Weights of a small transformer language model.
Size: 12 layers, 8 heads of 32 (4 for keys and values).
Architecture: RMSNorm before each block, rotary positions, no biases in attention or MLP, untied embeddings, normalized queries and keys.
Training: a variant of SOAP for these matrices, 210M tokens, 6418 steps.
Each number is 128 + 24 x the weight over its row's rms, rounded and kept within 0 to 255. Layers, rows and columns count from 0. Numbers have three digits each. The size before them is the row's rms in percent of the matrix's.

# down: layer 7 MLP down (transposed), 1024x256, rms 0.0427, rows 831-950, columns 96-127
# gate: layer 7 MLP gate, 1024x256, rms 0.0428, rows 832-951, columns 96-127
# up: layer 7 MLP up, 1024x256, rms 0.0424, rows 832-951, columns 96-127
down831 097:143149127132126121150087135057117138130139144110144135095122128120136124117093139147062134082135
gate832 100:127152080136130122151127126102088152147133125128154119152114157079195103142178148121101157190129
up832 090:111139154121151116096095134128135100156107165137123101150056151140104138140117140120136126162150
down832 102:134123106110111110098146151139157137136127149099101133161138099155117113117139150116146113103158
gate833 111:095191117112151114112103152117093120159095125112113111168115129136169144141120106126135098109120
up833 117:121106110133157146081122103108154137093131113113094133093111146114094124103170143106118156097127
down833 109:130123114150161133158133161152111153103138157092145147115118143121115148104115121134097153167158
gate834 106:091106128117171097127149148140114128152110121143144118162127135120157133130118145146124085154114
up834 115:129139134142147097133146141133115149124091110107117132130121138119139125105140119121112139109101
down834 110:091151145133131133148144141124110096132121132101098133090116125180148102161119115094089121138097
gate835 106:126130147106152121132155130156135103097135129092122126119099110131165114127151105125122158074119
up835 107:087140102124114128110102095096169091126131127145169098168196126151106142105128164123091146137116
down835 104:120116176122170161139141114152165108112170103102088099135098103129125145120138103097116154096135
gate836 094:082098135178121160121092134123141158192152127096120120091169165159122122130091128157126130074135
up836 095:112145159119107121162156158116150166154103139099120134127122122097085154121122146160108071093140
down836 095:157126113127107139117159134135117108097137130145104095133122119139173123120119100095117125102104
gate837 115:141129093143138152144111125119066142176110113114117104111140099115127092091131123135183125125104
up837 113:135131102108124096149114129118088106150109135136118081144128138118135095101141112156194107130059
down837 120:134151137141144086160147144148138133095129149138165076110131156100168153121142171118134124116117
gate838 104:121177164120164105142167117122120154122114140144109116130120151130145097126139142163119131125113
up838 106:100133165121152148150144157131156125108124165123148152136104138090159121144164091097119103082119
down838 106:093105155097134126121165168130151125147073131100109131122134131106136135121120129125131159072119
gate839 098:123147122118077110098114106111133138112106096126130146146090105089071105128100137085166122121139
up839 099:090115135159109137107109107140125119174063147117136066161127110124121135125121123150172120160135
down839 098:146138119091131127118133169122104135082167136136118143135156116105142120117141150092101160091140
gate840 097:099082137110143100131121105114136132137107100092139147184147138132111161149162117137143133120106
up840 098:104123104125107092134129157106134140125146143098120144119134116129102123135173117137096137127143
down840 100:087095122101148165181109097145121130127102121131142086127113109121120079110121105137180161150135
gate841 106:160080112140096116110139162166111154128119106118137141113136168148106168148133128140122111144090
up841 098:134133101138160129152131132096129111125133130179111146124174126143125128113136116151142123108106
down841 092:170114101102132152092104105138096130125126123069147167153094167131135143096164112126093165145141
gate842 090:132149099088113109125128181112130109127101105136105095124135156120177117102079130103124132151130
up842 096:085114113154132086104106174129104136124117186138140103113113153130139101126127125138130154128112
down842 096:105145103139115147143086112098106162144160138107144128115152131146116103142137117074148132137160
gate843 108:183094123142096113139132135119082100151173101133143134139145155116124182159111110102162150132121
up843 103:141096157115097093119169155138180100118136121140118120127111157119150114146149174130141156115108
down843 100:140159124130104125079084112127136116124148048082120135102114118135140112080107106147149100109146
gate844 119:106107162102103153124162150170123097127129114099166131173150125169134126072140110134144107123145
up844 119:127124157052113098106134146158143138136148174145152093151123176136122137097131110137121136124174
down844 102:121148122112139113138168114099157124110093111150155135114108101159112126139127122119133092157065
gate845 101:126138110172087107151099117139113166130141107117137144080159145110124138079132134096110130194112
up845 094:125162141164119120103104132138138135125129198128132128103175134091147126086127139059147095122151
down845 100:127090142118141143112147130110127087146102104095109102166149150140122123168138129153153145136156
gate846 107:157116112080146139143146113096120142168124116180167126135153109072112093160161099100154158128095
up846 102:127115094078117100129105134136166152145117047095128130141136105123106129142130099123142152087116
down846 099:111117102121100137146123097093129168158096068136135076120115114118149197145142109115124136150163
gate847 114:149108081131132132098113147113137151124138118127085164098134097159136082085116109095116114167120
up847 104:121163107117117109087144092126145138117135146120155107136140170121134176170165162112126179139111
down847 105:133099158136169094080140134099181122142134120113160113163142114159095095133144101135135142135139
gate848 102:149157118123121127169081105112119165146160096136087152125122093120149123137104084119115101135153
up848 094:164134130141143139162093103137146121105166111165112150128099087089137146136135089091095130171116
down848 097:132086161129143139102140100110133132118115201135189098146159181122129133114176137113134137130124
gate849 095:148121169099114155102123119146096122140164145116137134101119136126125096139143154090100098094158
up849 101:141068044111197098136149091118150085110123155129120102138130168137131128112148150130115142120116
down849 101:150137119087158126160113105130137115114115166132166105126138160121139128072092105124149135143129
gate850 100:174108112103101122095123156112144115114095134104078149154129126117143120133121064145099123095133
up850 101:103117125156124134152121123114156110104121133129121146119142074144141135097113156150176131141157
down850 098:154143138171146122066109115148150127128098114137149153126111158138128093132150109142126137073117
gate851 111:118113107113129126111153118112115204111123119149111122171148152139137154106156185149121133134096
up851 111:208137120080143154157133112121145098103094174117141099131126106123108091108182083110120096144135
down851 107:168141162119116109110111153093093132168139126101148149141150127171160097142153116147116148125115
gate852 107:143136123160126122095156142114131097128144117154117133093090121106138100116141147139123092132134
up852 107:131113074116125110173126136171115147123101114141122144129149171100156208149103114100143151082141
down852 103:088145084153156106111121166125113137117149145054143111099108136087101120097138152143137120099125
gate853 099:167148131127129106133126132144132155121148145128136164120106119158107179110130135113077142133112
up853 099:093113107138162109163114114131139147146139173118129151132123109166156166139114131125109134122164
down853 098:121141145153177115114169135123131159130079131111133089086138146132070083135093099145113094140123
gate854 094:138075088112142156139136154168142114089165110182140111129140107117147080153172134105145092139136
up854 089:150133099077125098112141155132113114088128105118162105118124107130131133169153056112137148092148
down854 093:147132138126125136115122109080121162164174096107158123109144132112083132134079138135128145129136
gate855 082:135176076179078112125130142108128121110149057128118174100130104141091138136152203105164117113113
up855 102:139119137118123149150101104122141164145131141099118180108171117097130112156142113120126189102141
down855 092:126133120158160133084141139132100091121124117125114106161101112152115168130138139134124086127135
gate856 095:116137154125126135133155118129119133133081129120103149098130169093150168140150096142088148138145
up856 097:112115099113123085146101135151126128120122147105130124135152126121119095130126122142123087104090
down856 104:185086142094135104142098126152100107133164144139123096067151146147153122188125115139142120125134
gate857 094:103144078116133119116140096109150176163126159115144120111150146127113112102129115128121119127130
up857 100:147166167092111148168142137174116145132147140160133121120124152137107123141133130170119112134131
down857 103:141112162123094144149134137085119170066125120136163137151117133153180109141136145152140125131121
gate858 124:144115123125102111109140138119103148162105120134079096148115165129187130113119127130182138139179
up858 118:127094138118129163155124114111171115134137120149173146107098134118097132128122158102104136103126
down858 097:141116107141125104125073110134081168147109153114131143156131136079105130129136145123133150122161
gate859 101:155104097108138136098123136106123150168096151144107109130119136122189158100115120104099122160161
up859 101:151135124111114134080152134045130139152088148099133142132142113131112129138176142173142146164109
down859 099:074133113131150146131102121169142119106135171130171123124141124111112174120152130111113142191127
gate860 093:123166109173157102088153140129134086141096120125108111124111107148128107100110156124149141183158
up860 099:122096147172134154159133130115121154165151135114107165121160087102110172153118138134123113144113
down860 100:123152138144133130120135111137133138177076144067162181106106098132116121082131168115129137145163
gate861 089:120133099104135054137135123138133087155115115132065123149108100139154146125091100148070151122153
up861 091:115144101160103105145162131177129119139174141145105125085104156086117110155113122142092141172157
down861 095:114138139097121121126081134163143166178142115134130119108108142124113117156127144151180123105122
gate862 104:102084133132132190156088106076126119145104092125147095145118180123145120132085105180122101124101
up862 100:097118131108133058111117136140164120145115146138146103140150117128127217120143108096111112104162
down862 095:136142091139142132146151171134110131153156116098167148138113130133148109097127140120109093144099
gate863 092:136157116169129163152133132194141132115121119105162121121145108174095109142145097092109130168158
up863 093:072129165122146135145121080099115114127158170126145130148130119122112116121152138111127092097141
down863 097:115117140142106174071126113141113106131174154080108143137109138118126130157169137117109135148101
gate864 106:141148137115156114128148116130142146101143142128140070102115109170147151137155144106135075132108
up864 101:142096095138155153142129122112100118106136153116129159135135136076120169092092094119120167146117
down864 100:122078121136172127139081153147145167165155104110142151112128154110096102150124124122120150146142
gate865 097:150094105103101146131134152158141122121115177129135100111084133164152137152137170165181115154142
up865 095:087146108102109099096138097168146125139104199105144118160128119142130118100136107146112112140148
down865 094:116115120124125110077087138132144086165148128123131136126147106117159104134158139100076151106095
gate866 102:111108137140163121097123181092117091146125108094144130129146113134164076143121142104132105127107
up866 097:139103166144104129134135114100156100138154117140143124156123144145107146144112097146172111102121
down866 100:123112134122137113085158119125121119154116085109168134099114145175127168095106131090116098157130
gate867 102:132144135142113100119138124161146145166163156127155114178187121120110125129094154100145140116087
up867 098:110159197111105091118104132151200123109131112109128158140109131132108088154133140093078059156158
down867 098:147121072130129141144134099125126114133152116127068109109150135149144121128123088111146141077119
gate868 101:156144082137143124107139104140106132138116112150129141111073139154141108162127140153137127168112
up868 105:081121170137150162099132136214166109125151159137143137161146146130095117087135125144180129109102
down868 100:100105151090120172105139134131156093136181137135139098129121123108097119108101122081137124127137
gate869 099:122133094113121130114139133118103091113153133112120096128124162094154107089103108150147083122117
up869 103:117118129129151128165102120139101151146122154169114129098131093131129130163135139074101169130148
down869 100:112150175121135132110097152119133139135090132085149143162101140159138130104143124172130155094100
gate870 103:125125120143136102120116150136121135170158135160144094170133148105183157123135120101136157113163
up870 099:120115166107143172146193106128102095116151138136114142120139126109109114148095073155105108144132
down870 091:141130155125130113099115168148149108150132161117145102154139106132120121133115151117137154105108
gate871 100:160132083103096127117126149109110135119109132116113109166094101135131153112128163095142080135079
up871 103:155153125157175135136116115159084146147120138135094124121128113144151159137146158128101124126125
down871 100:168139173128150101116094168164084137147167141113158162160138156165111104137121155150106111139120
gate872 103:087158131112117112107141148119139141111122120181141105118156174108126084146135061090128104146147
up872 101:139138132145135146134135112140108144123135133116042124146120085123171083151113154162145150086137
down872 101:125162168111126154122121120099133129074097106112128140141087129139116173132137141141090154081107
gate873 102:148105121163121150158084147133147126137105113110124151144115128113147142123124160156164118105115
up873 100:115118133109054150125143098130124169134105092154130129139130179079104117129125130090132133102113
down873 094:122126087112146089141108124116084098132143136144132161082109118156113124082150110117123131163140
gate874 101:142108116075153089122147138173100121118106142135131101151127211153141114077130130088093172175169
up874 110:124153101150146129131118126128122126101120173132085155144150167158105093101160149128151131124145
down874 110:144142119118162135148101153076097159113130177162138143149123097141141093100129107121139164121109
gate875 106:112092130143120103141090130160169137079102137118088099114130130112139153146106126186123175168127
up875 105:141129133133079125092138096131149131174115106097121128113151109120148162046146129128132069096138
down875 103:124120088128106146107137120165147128152117108169177136117170110128167141095081129112140108123093
gate876 111:177123125131079169137112157170120139064111127121139180084138131107132096116126134062169120146132
up876 116:093100105106127119129117133129207137102107156083155110144127125143119158160113124141090134100124
down876 113:124105144136128151134150131126141142118134143072147110146175135147140134112150111095144110164113
gate877 099:154098118125100136122110136086142148095145107108164112178144159116127099167117141084150153131168
up877 097:151128130144132079157098154119119166139117148072185127113109150133149139119167103123135125108125
down877 099:151137150136110155132135105131095160202100139123123120116169160116141155146164151145142127170164
gate878 093:109161080124153131117153135101133125121125159129074121110123159120090106171174133145175137094109
up878 095:106163116108103165136132144095136154140112146097118144120130094130100103121134120184150124115120
down878 093:068127102139146073154152100144161118097160138115103063081109101118122126147148127134155153105113
gate879 090:124158168164138148132156120163111085149114114111132147155090100131112115121138137086166144137137
up879 089:109135099114120110120125161132129113158130166120132154126131096092159131167137127109141163139144
down879 096:088102085116106096152141143104108144125141137136144153121152135154109151164106140144112127119131
gate880 096:070135148145114132126151088156136157160149163113120172129133136144114139129111093103117111116140
up880 100:145133100107133172140112153181138098159138096141121094102152127121130126128139098105141160189097
down880 105:073136134146105144103133145147097127142118079131154138139144105071131100141133151155129173134156
gate881 102:170135109122126151145100094115173110116150088093102104125120156142163162153169144097145138124122
up881 103:122143121108170119131132124131112107117060133129140072140146170117082108121141122125124115121115
down881 102:135142110104114138140099141136133110158159114132153150130096143115144103169145105089133092073112
gate882 088:149132109119132112138138158156130134198116131128155152112102147121115134173133134140105115082096
up882 092:148119145146096142101139149184121105163164148119109141139126134169131114160137127144122143090141
down882 088:103096116145128129130091111144146116101074126129122107143133137098109132124148098123126101112144
gate883 101:120121127135157160108124126139089163107123103149139123090117156126081089125158153122112154152127
up883 107:115114149139124128146110150117128160116082095145118115129110122153096166127148159124151123135145
down883 108:109089161105129129147100155096123147170130068161096128118121111153117143121159148148122144119122
gate884 092:168117138148151128117136150176134111124114103120120126134083140141133166116154171130119183119142
up884 095:119126118112177117159111129130183126127136057171124144129113128106161127100107165100119120112126
down884 094:141143157126120131133150140137116160149166143115161099160137123133144120144164094133160110107148
gate885 103:173143146120139164128140085156101099158185076108110165164119164167135130116123119108114164151067
up885 097:121112110119171075132141116120102117172102112128073142096097167146141123131145116136112153113131
down885 099:153151129129077170140128145143129148106156166134146112098131104151080116136134144155122120164157
gate886 098:144098160159121110143124125066122147101099157140095116078123129134090129144134097102132151183129
up886 098:150144122129095113101100116183113121093146142106191105143082128136070171180146132114121152070168
down886 101:119107109075117079123148168135123104078108129118159117187121112135108149146135120112143118132141
gate887 092:150151168126167134104147108113154164154080153135120117129155154133144119153145092108153142136160
up887 096:120088152142123140116140111126105081132126111187140164099070129073084125122130136092116121062154
down887 100:094112168182123140122065171140097150118113129162129167109093120150154153143103134137145187110122
gate888 098:169154118092128154161153075149086102126223094128130094135107109164105098159112130146125123138084
up888 101:118095104126137151105138129107152127129119130126133123120119138101203160057088131149148139151145
down888 099:116104102105164148129132125146103117099132090139192105123118160135144129100116127157161121173124
gate889 108:093119119097146142116152163143149135115091176117123109164149147162103121155100145111139126138151
up889 103:164148105135135159133126095123129176123110108187148111130120151081121151132122172092173167168091
down889 100:113181161125159123122167073136113090110142096151121130115094121113153139122131144141130091101127
gate890 097:137134141160171121077146157099137159135143129121119143129117128183123123109108197146116107162154
up890 101:155120160144121130094182100114090134114110159140122111118125134158138132158176102093147112124143
down890 103:130082095146119093114163134134113135116146191148136130063122130152170149141124180117092154126136
gate891 099:127123099125158173103141182142138113101178114149171109145133134122113160171102166158147169108125
up891 100:142100148092101138140123144207135121110144127141151116140106154096159083113118116107165136107141
down891 096:103115161130159108099158094135125115136163124111185113160144098148117125171167124167102132095091
gate892 108:124147114165143122110158122108139180083148128153127129123103144094102125113107155089096124164152
up892 114:188080125128126105086118109143123098124180112145136111126178136109137095144075107115145150148135
down892 111:180111130120140134124106083114114119085173165129105113160121149124137109125091116140109102099123
gate893 092:106153095113130135118157143116156127131102136124174133136134117121129133176122147135104075164122
up893 096:142122130096138111150143155099123135117121101155138099092148134144132161169109169115128098113148
down893 097:106092114081152135109107156142157134099141111148101157091099130115100181117143100126119115087146
gate894 100:137119122144136142130155081129133145145154128167129141170138119148112163156136132112137117179136
up894 106:145145133140095094154107104130102130128104105121148085125138132171145143135143111111108126090133
down894 098:141151142118096053122113089103082165121096118104110113135170119159161114155129096143141093105140
gate895 100:132104095141102106135130123094132140131093140144127175140154131154107145140131094173159123165148
up895 101:127108179115104131125135133160118118153051134116115165148100144128155088106131126146138113105138
down895 100:166096137177152118106158105117128121060159143183158133177101143112123138119111093128118151117127
gate896 103:152122101137102158104128187139109131112178094141171098115111069128104133133081136089151125116102
up896 104:184150121118143130138078132153155128092162107112137092118114139164127136161123116122107113152165
down896 100:093088134116138150106178132163132118097068114144128119125176115149111118161131110138120136126101
gate897 090:094140133093162111157109098085099128160165110109172116113133136134081162107126112115155115164151
up897 083:101146157112182097160075118124068108134134110130135136145115088108120139142105129154110084131167
down897 090:119086039096151090114100135174159143117125159129162123110135163103154067140104148129108112141126
gate898 102:143111106151139174122150139094120162113134086166144138118123155114125147145140134108154151118137
up898 101:154099127072121094141094093096119130131154084133118121101114088097122172121117076147140106134118
down898 104:112163165152131089127091123140142092130109167128114130146092104127138154101137140148143089132155
gate899 095:109132140117137147122171133149141107126099135136150111154123117117135126110122122147113142130124
up899 096:145161107100120152152098116123125130175140101083121101176138129148114109101126131127145112125153
down899 099:136154156167129132131138115115094121175085154105118106145117067093091108139092110139078121125121
gate900 094:155114068121130152107144162142072127141174088103112074100122134118084137146123120148153187197084
up900 105:130152084157119151085144165203102081112122091079102146090162140149158134175115145116155117127142
down900 095:126173121140102131168134095138109125157110106139141125101108132149113092121126111159139085144064
gate901 092:113126158080142152114135117121189104140098160110171121157113129101111142129128106158152107134161
up901 100:103092113148131120127163106126149136153073142146107131132076144132111119117098153122066143126140
down901 096:119131147105150111127130166143144093098181100115174144128163122108119147140143159136144127110129
gate902 102:135125167133127158146104135117138192157106186155120112143125149128124163135118122103094099151176
up902 099:126123138144130102153156128164118154141088125126138167136140154091115126088130134118078092154114
down902 103:118124149146127161128154127176171119149104140128133088094115101131139131133111155140166105112120
gate903 104:108115113143105096149130110090164129152157145132157137165180135170128122099155095126097148150137
up903 104:118141117139085092148112132150142114120137139110109123145167094135188158129139089122167135153125
down903 101:147118118124092161154101137137109143105159151152103151114122184107128111113151074125142127139120
gate904 100:144096108143140175132126127091139171146124166112106139154078152092097159136127147124098125142102
up904 096:137107097140157128173093115123106124160146157134127132109124147087128153177124096150137079120137
down904 094:137114133145112112089134069102126126103111126131172104136097087133142108054132136126142111124141
gate905 112:161151085152104126115097099146148136177146152138128146144158137170113151167133097134112121084133
up905 111:129129077098145115176109090130160145177147106144112121155145120162106166160101163153141115125105
down905 117:123147094137118144150119136122153146141182131111116166163153113111149110158102143113115114103137
gate906 103:094125124092114088126130104151150115137112137117140127103116120110122124169127101117109147138138
up906 095:148121147149168089125109143160151139131130139107143109118130071152122116102136169136100125137138
down906 100:130146128127127111124107115120111185089121114162126122137137173164142173119152119087165117067120
gate907 097:134114171159161096117095131143128129128150154084098141116098160136149128138114106137149127077086
up907 099:138185159123169114082133136133122110122156120134132152121129126150081097146138171165157125077062
down907 104:086109109175129143154120082146141102141162123131084176123127122142121109153078178177152107154107
gate908 100:124129110095091152143131143144137103139140149116148125166134080170132140127122142120130164137099
up908 099:149115129098162099166126110154135142164083153146146120118169101126159143133089128089124124142089
down908 099:129174101122149078115103164123125143130090115145142093102157133093121120090142148112111090099105
gate909 106:099133137126136139076160130154162173126146138142181096143115117178111155132126126163137118114124
up909 109:103115109149128132168122134166113123139129156127082120112110122131171092133090130153108091158117
down909 103:120187146143126080134129165121148118140126161124126129130126132142150138118110139122125070117091
gate910 098:128111088146122136122101119134099096112116171145134149109085121140099156173147153134143107143125
up910 102:139124118134121141124143118124141096150112149151170143134106124123126133133121112120130132081151
down910 099:130116156158132080118154155152142127150132112109111131150126128118095101124107146130132150135127
gate911 103:150105099071111142107079116166162174136104130101141131133123161125112167117121071099134107141120
up911 101:138112112156135127171122147145129104095100128127083137140113149091140116094144119103106109148126
down911 103:101124151102109151135142125121149188098148143165201088156141122100146133108121114103153129121115
gate912 096:103091145112086119125139112174143105133110107135110119142123114103113142192124095133115101074160
up912 098:129176178116133104124131090141124145170150130166115123146112122135129168130128137150104131144106
down912 093:152149110146122128181151136125179109145125119145132080138159137113106087109096084086107098134116
gate913 112:141138144170127154096148114176125111118100131108096113113100215131206112126099134134126131129148
up913 106:137109121143133120130153132133147174143130090082109101093118148153140137079097166111108089108154
down913 103:146112122113141124124056118141155140125162163148108135113145143076087134121148111088156105135141
gate914 098:157097188150167106127130064098123124109117133142141115109107189086121134162119118111154107099111
up914 091:103100130107072159127147163160122171112125116107148128092111138128167097137114095140114097121109
down914 098:132094108124108087106117088117165124120116138141144129137143121105076112105126109155146115078104
gate915 116:124169155157106104122102155161107153139132114149149068168129170119158113144119144140122132197108
up915 116:110138149142153137101106105137143141103124124133135110152145113097134094148081147135148112070128
down915 113:086134138116128142091127155137093131124142121139102108132162134125135134146127130122137134143103
gate916 093:140118154158172136112155096077130141120110165090133109133140117147132076107123165133117103120137
up916 093:109146087134144192164128136139124144112062119193164140125109112113108138141089145122166149162103
down916 098:181129113106178131143151121087129160125096133153094149156112120122158115089162169148105110096152
gate917 103:145109104148171146140176106143126147138130082174094090079126121081117116134136122127132107153101
up917 107:139109109136101090137180139103165137138089152130140156148129149140150123130092123096095131138166
down917 106:139093159117148171116113118101168136104100162111085119078099134152123157133072121158098134133130
gate918 110:097164132174166122127137110153133140136126171153165110140129156140156122114188115174132141129117
up918 107:157117107147108158180137139126094142120126143156083151105161114154102167140138087127122175142110
down918 108:107127140132158126160117111175148122139100153155119154072135125102120131133135094145146153083107
gate919 090:108139126154197100148079138108133149149148127162117124139133123120121139119118088135165143094107
up919 091:089131132114130128163145149116092093138107161102131164145136146166122140110154108122111093144101
down919 092:150140124111119145127110084161153153130116130133172104079104067135109124104125128130145136097140
gate920 103:122113084106160143127145132129101153131113131146140132146064137135147101131112098138150097145099
up920 096:133096163120130113118128095099179118133173153143115148152152147173108108136108150129109126108133
down920 092:111132093089113121131143166090158094139089093142182142148089129124126130115096123145154115117139
gate921 097:112111115133113125136111109155141102156110089140140124116121111174113109170103115128139131120154
up921 095:141085134142129120106132149137110140106134123126091097135106109126140158084141097113138083110138
down921 096:080103132113152095115107126116117146146117111123158141087170113110119088124175130159129114133109
gate922 093:110077151125142118168088157129141146158167132125085149165139148169159154107108141171115133114100
up922 095:121155155133155126133157118106104127177171150149142127121135148122097118137117151091132132120120
down922 093:127096103138104121123157149169116074130131125129131108172157130105137137061148110188134125127118
gate923 098:135109134183156136107131160138113154133170139138161118164108139141170162147132113147113146131144
up923 102:129149177132128185160170117112110119107116156131127113065190100124114101155136119107093141146124
down923 102:082102112153116144110165121116140097151094124095124093100156162116161113066134109153069158156113
gate924 105:144113119118098154069138115125120094143116091129134151204132132114125159132122091141166161093135
up924 103:149115135096102084132127115167102101098156183124123135164120144150101114143136157154143139120139
down924 105:118125142091150104108090118141124177163127101112122142117168145145150163068123143124124153124122
gate925 100:144149071141146113150146129118114115118165111109114118097109150090131118159146112130152173150122
up925 109:094079127117146117131125098116133144158127168147166122206123108144123164131093130118091130134117
down925 105:076147110117147081149132109116111155140144125084119130103140170112146136093152144138146133099096
gate926 089:140095152121124119128137140134169155120140085104149148120102151129122153105138082143156124131121
up926 100:114150124128112117119127127125114090119148104137124136142146105095113101140105156143128167104193
down926 102:133169137174119142159106095157069099159108130117106078130148133102097167133146150137161140139137
gate927 087:138112121090156116154120099106104111108118111139090119107142122155149093132121092118122062100107
up927 089:078142154174077109090142136161155157172146170123155138124152125105155118121153091114140123125143
down927 091:147123127058162132122125094144115100115103070124061132107129108147128140185175107109114128133153
gate928 094:117135125127106166108136108104149106137119074123118123133121124109156134115110090112114135114155
up928 093:109121110171142084116111130112101133141114097129137114150141114170117132148140087159115159130135
down928 099:132094124125124107112120119127123115082061123112128125166116126186122129095116112152153144145130
gate929 097:128105111151118134063136175159087175120139138104127119091121151096142112117117130159130139104144
up929 099:169119122106112100151086094124121146103077147122133132119130101139124139141134146093100175129130
down929 101:170121104096110118133119111118108156090155123129128112160175129125109153154103119118117103116115
gate930 096:105151120098105129120148162104140123107133155158108162183125141180138142136136141138163108127151
up930 086:155125142152102152115125161152136150118108097084156115129078095085135131105099127130129134097135
down930 095:111160138088106144093096141060122122075124140166096126142100137143128136096134151148129125160137
gate931 101:127167119165167140146155164149129142134150143089142122124114120137108143114101145127151152135112
up931 098:110151125158121124148156092084122146148132128152114163156175128167114141136146090114159147118149
down931 098:132106117149083160125119163094162102139101120125134120138162131125106143120148119133150115149091
gate932 099:091123119113158123124144125125091116118129153157157085101137129130129130114176138142181151153151
up932 101:163157104141132124148112122128116127165124120092131142156126100122163166109127154131125096138129
down932 102:120144126124148126137135155158138125144134077151132147162137116094143149079114133157091101129102
gate933 101:075140125134134118127108134129135127148101125134128132146124094140132121101135129113098144120085
up933 097:145121125101133136118110136136089128113127174121085100150149135089129087134144115137117124088148
down933 101:120085129115090144122088109107113131169120134090137109162123084104095086101152163140113106154156
gate934 111:146143147112092122108175158142127122093112112106091118123139138129148175142126134098123142146157
up934 114:093143085111140078159112152141134143134150132145126080122103138107158134137137121139153176130148
down934 106:158150147128104134132151123126074135148138158107150097154123115131124143134161090146127135125155
gate935 123:102154118147121093136144165155123137185153142165093150130155133159111142166089152102137135107151
up935 127:114140115140142140091113156172129147203140121166147126091127122193167155150111117120143107125173
down935 114:108166110116116128144092135155136115132095151159141103135070081135141092113127171122116163169152
gate936 109:130090148105128141148164120105134154125140150151123072080122157115127114096161159123103118154124
up936 108:165120130155110119147131131147135127144129096110185134105147110127130098156124107169147143142122
down936 113:114116138109102094152134164144137144136172106146162081112133143125138126153119115140175128134091
gate937 104:119118110094116118109096124144162114087117110139159094129128138107107097136077088091110092110159
up937 098:104133116172111108109088149183131124138165131113116144110105140079098130111108157127145134131089
down937 103:141153136172074126149137158124144155184098109152067140131131156116139148147172137148168138152126
gate938 104:127082139122151100147135114114116149125146172121116101151105140107141126109118113128120109126150
up938 102:144116149167089107171118108160128139150099157107063115095127121139138148170143120157137141089143
down938 101:093193112108099145115117183162118124131125102082120124134125149140111174126144133115109118124107
gate939 096:156131130100171144130151165164091143154110116138147143112115126161147166086143134162150108130073
up939 104:092080107114133183171097115142132100105141134193137159121132109143144137124153120117172129111164
down939 099:092119089058124139105129143116115089155092138098168125082127101132117139124086105138101153131136
gate940 100:123124111113181101127128144153143126145143128095137117136100127105127123145163141138135126138096
up940 096:148138130105148140119048168127090155122166166099140110106101128096138113110141151136136136132118
down940 094:091135101140122107072098135157149124148153167104134086100101105141132131134143126118092135090142
gate941 106:142118118095160186121206128129128131128110138154132103127106128126104100151129130146123133102151
up941 101:113101133156151115131123126097097104131133134128095139133099107076164093092141144153114120104135
down941 104:163101153128153123134097151141154102105112141138124071134131157126128114138136126119147127131133
gate942 102:106151141099132142126141123146128151145148165151153107152117115159167118133107074111120114098076
up942 100:139116150142113103163109126180111151142119135149165138082131082125131119085155129087075130168147
down942 105:168149103084177137184127150136108119120114130121119154151109133120117137184126156131101128129174
gate943 095:102131141107098159107156162165152127152151117067126113155133136104114107160178140143127149128159
up943 095:116158118096116147119128118082154167129096105153137134156144130109113161116098125115110144146176
down943 094:169098113095084136118145100106080124124085164136110140091130142097145139095112122143120110167094
gate944 131:139109085118127111126135123114125128139130157131127090142142191161142138121183154110122178168160
up944 120:148127160156119142123113152136099154119136131096127120130112141118167103133158145107156098111143
down944 105:133087151131106135147115106051111120139121119133159105107122129116132109110093128119170063129163
gate945 091:151159106126153138131108121118110146147116095142123130134145113158106138159125134139135135082148
up945 095:080157081120102123112132114172127157101152112120154119087139110141100109119130180137133151141102
down945 096:137090147118124138119118151148124153131149136105084186123149156115151150135143123142126099179122
gate946 098:126124095128101163142117133134140140163110102132102145154109140089074122080134121124159127109158
up946 093:132143117102103217116141118091171128101091103116129121148144093104071107113103095118129192110148
down946 101:171155156132150160146150127112122114086138136129181148099134116120140121171124098126100135087119
gate947 102:138152141112139130117126090173123112125163130109131104160168125121137102161124145173122179108105
up947 097:170149135155122120087136135132154164121130165099118119097161144128153095116120123122153120098140
down947 099:150124140163117150123150119140095115111170118100139142125124133106143103152145145156091111124161
gate948 100:136141122133112096118130143116159145169140114155130179125144151114113125167134147098147157115127
up948 096:103107148151169134107152135139111185126153135144150128110143124125094134148148114161137105158156
down948 096:126151117150090104126159131144155131148095093152149137141103126135154132154101113122172169111125
gate949 093:110139097085124186116173117111167121115130133107118132157128184109168116122126129141089124159122
up949 090:087129085108121122102150164159129103136140153114138141145114189124144135127160130178116114166137
down949 093:124111133142120119088157129079130138116155140135102128140148127104170162123142157170105138166128
gate950 101:133138112116137172145142127120128153157104129115156125142123159150189134148132130182156184135142
up950 105:146161111141095104136155123126172154140131155164161158109116122127104131098144121142120135141161
down950 102:149142136151153130100121127136141132107187153160086140171106099128108155148099108118066112140100
gate951 096:149110136096103178127122160160092107144114148118084128160095156126181107128168134131091085152089
up951 100:110110094179131120135102119130175142129113118151129125140168089150082093149078096144125148120108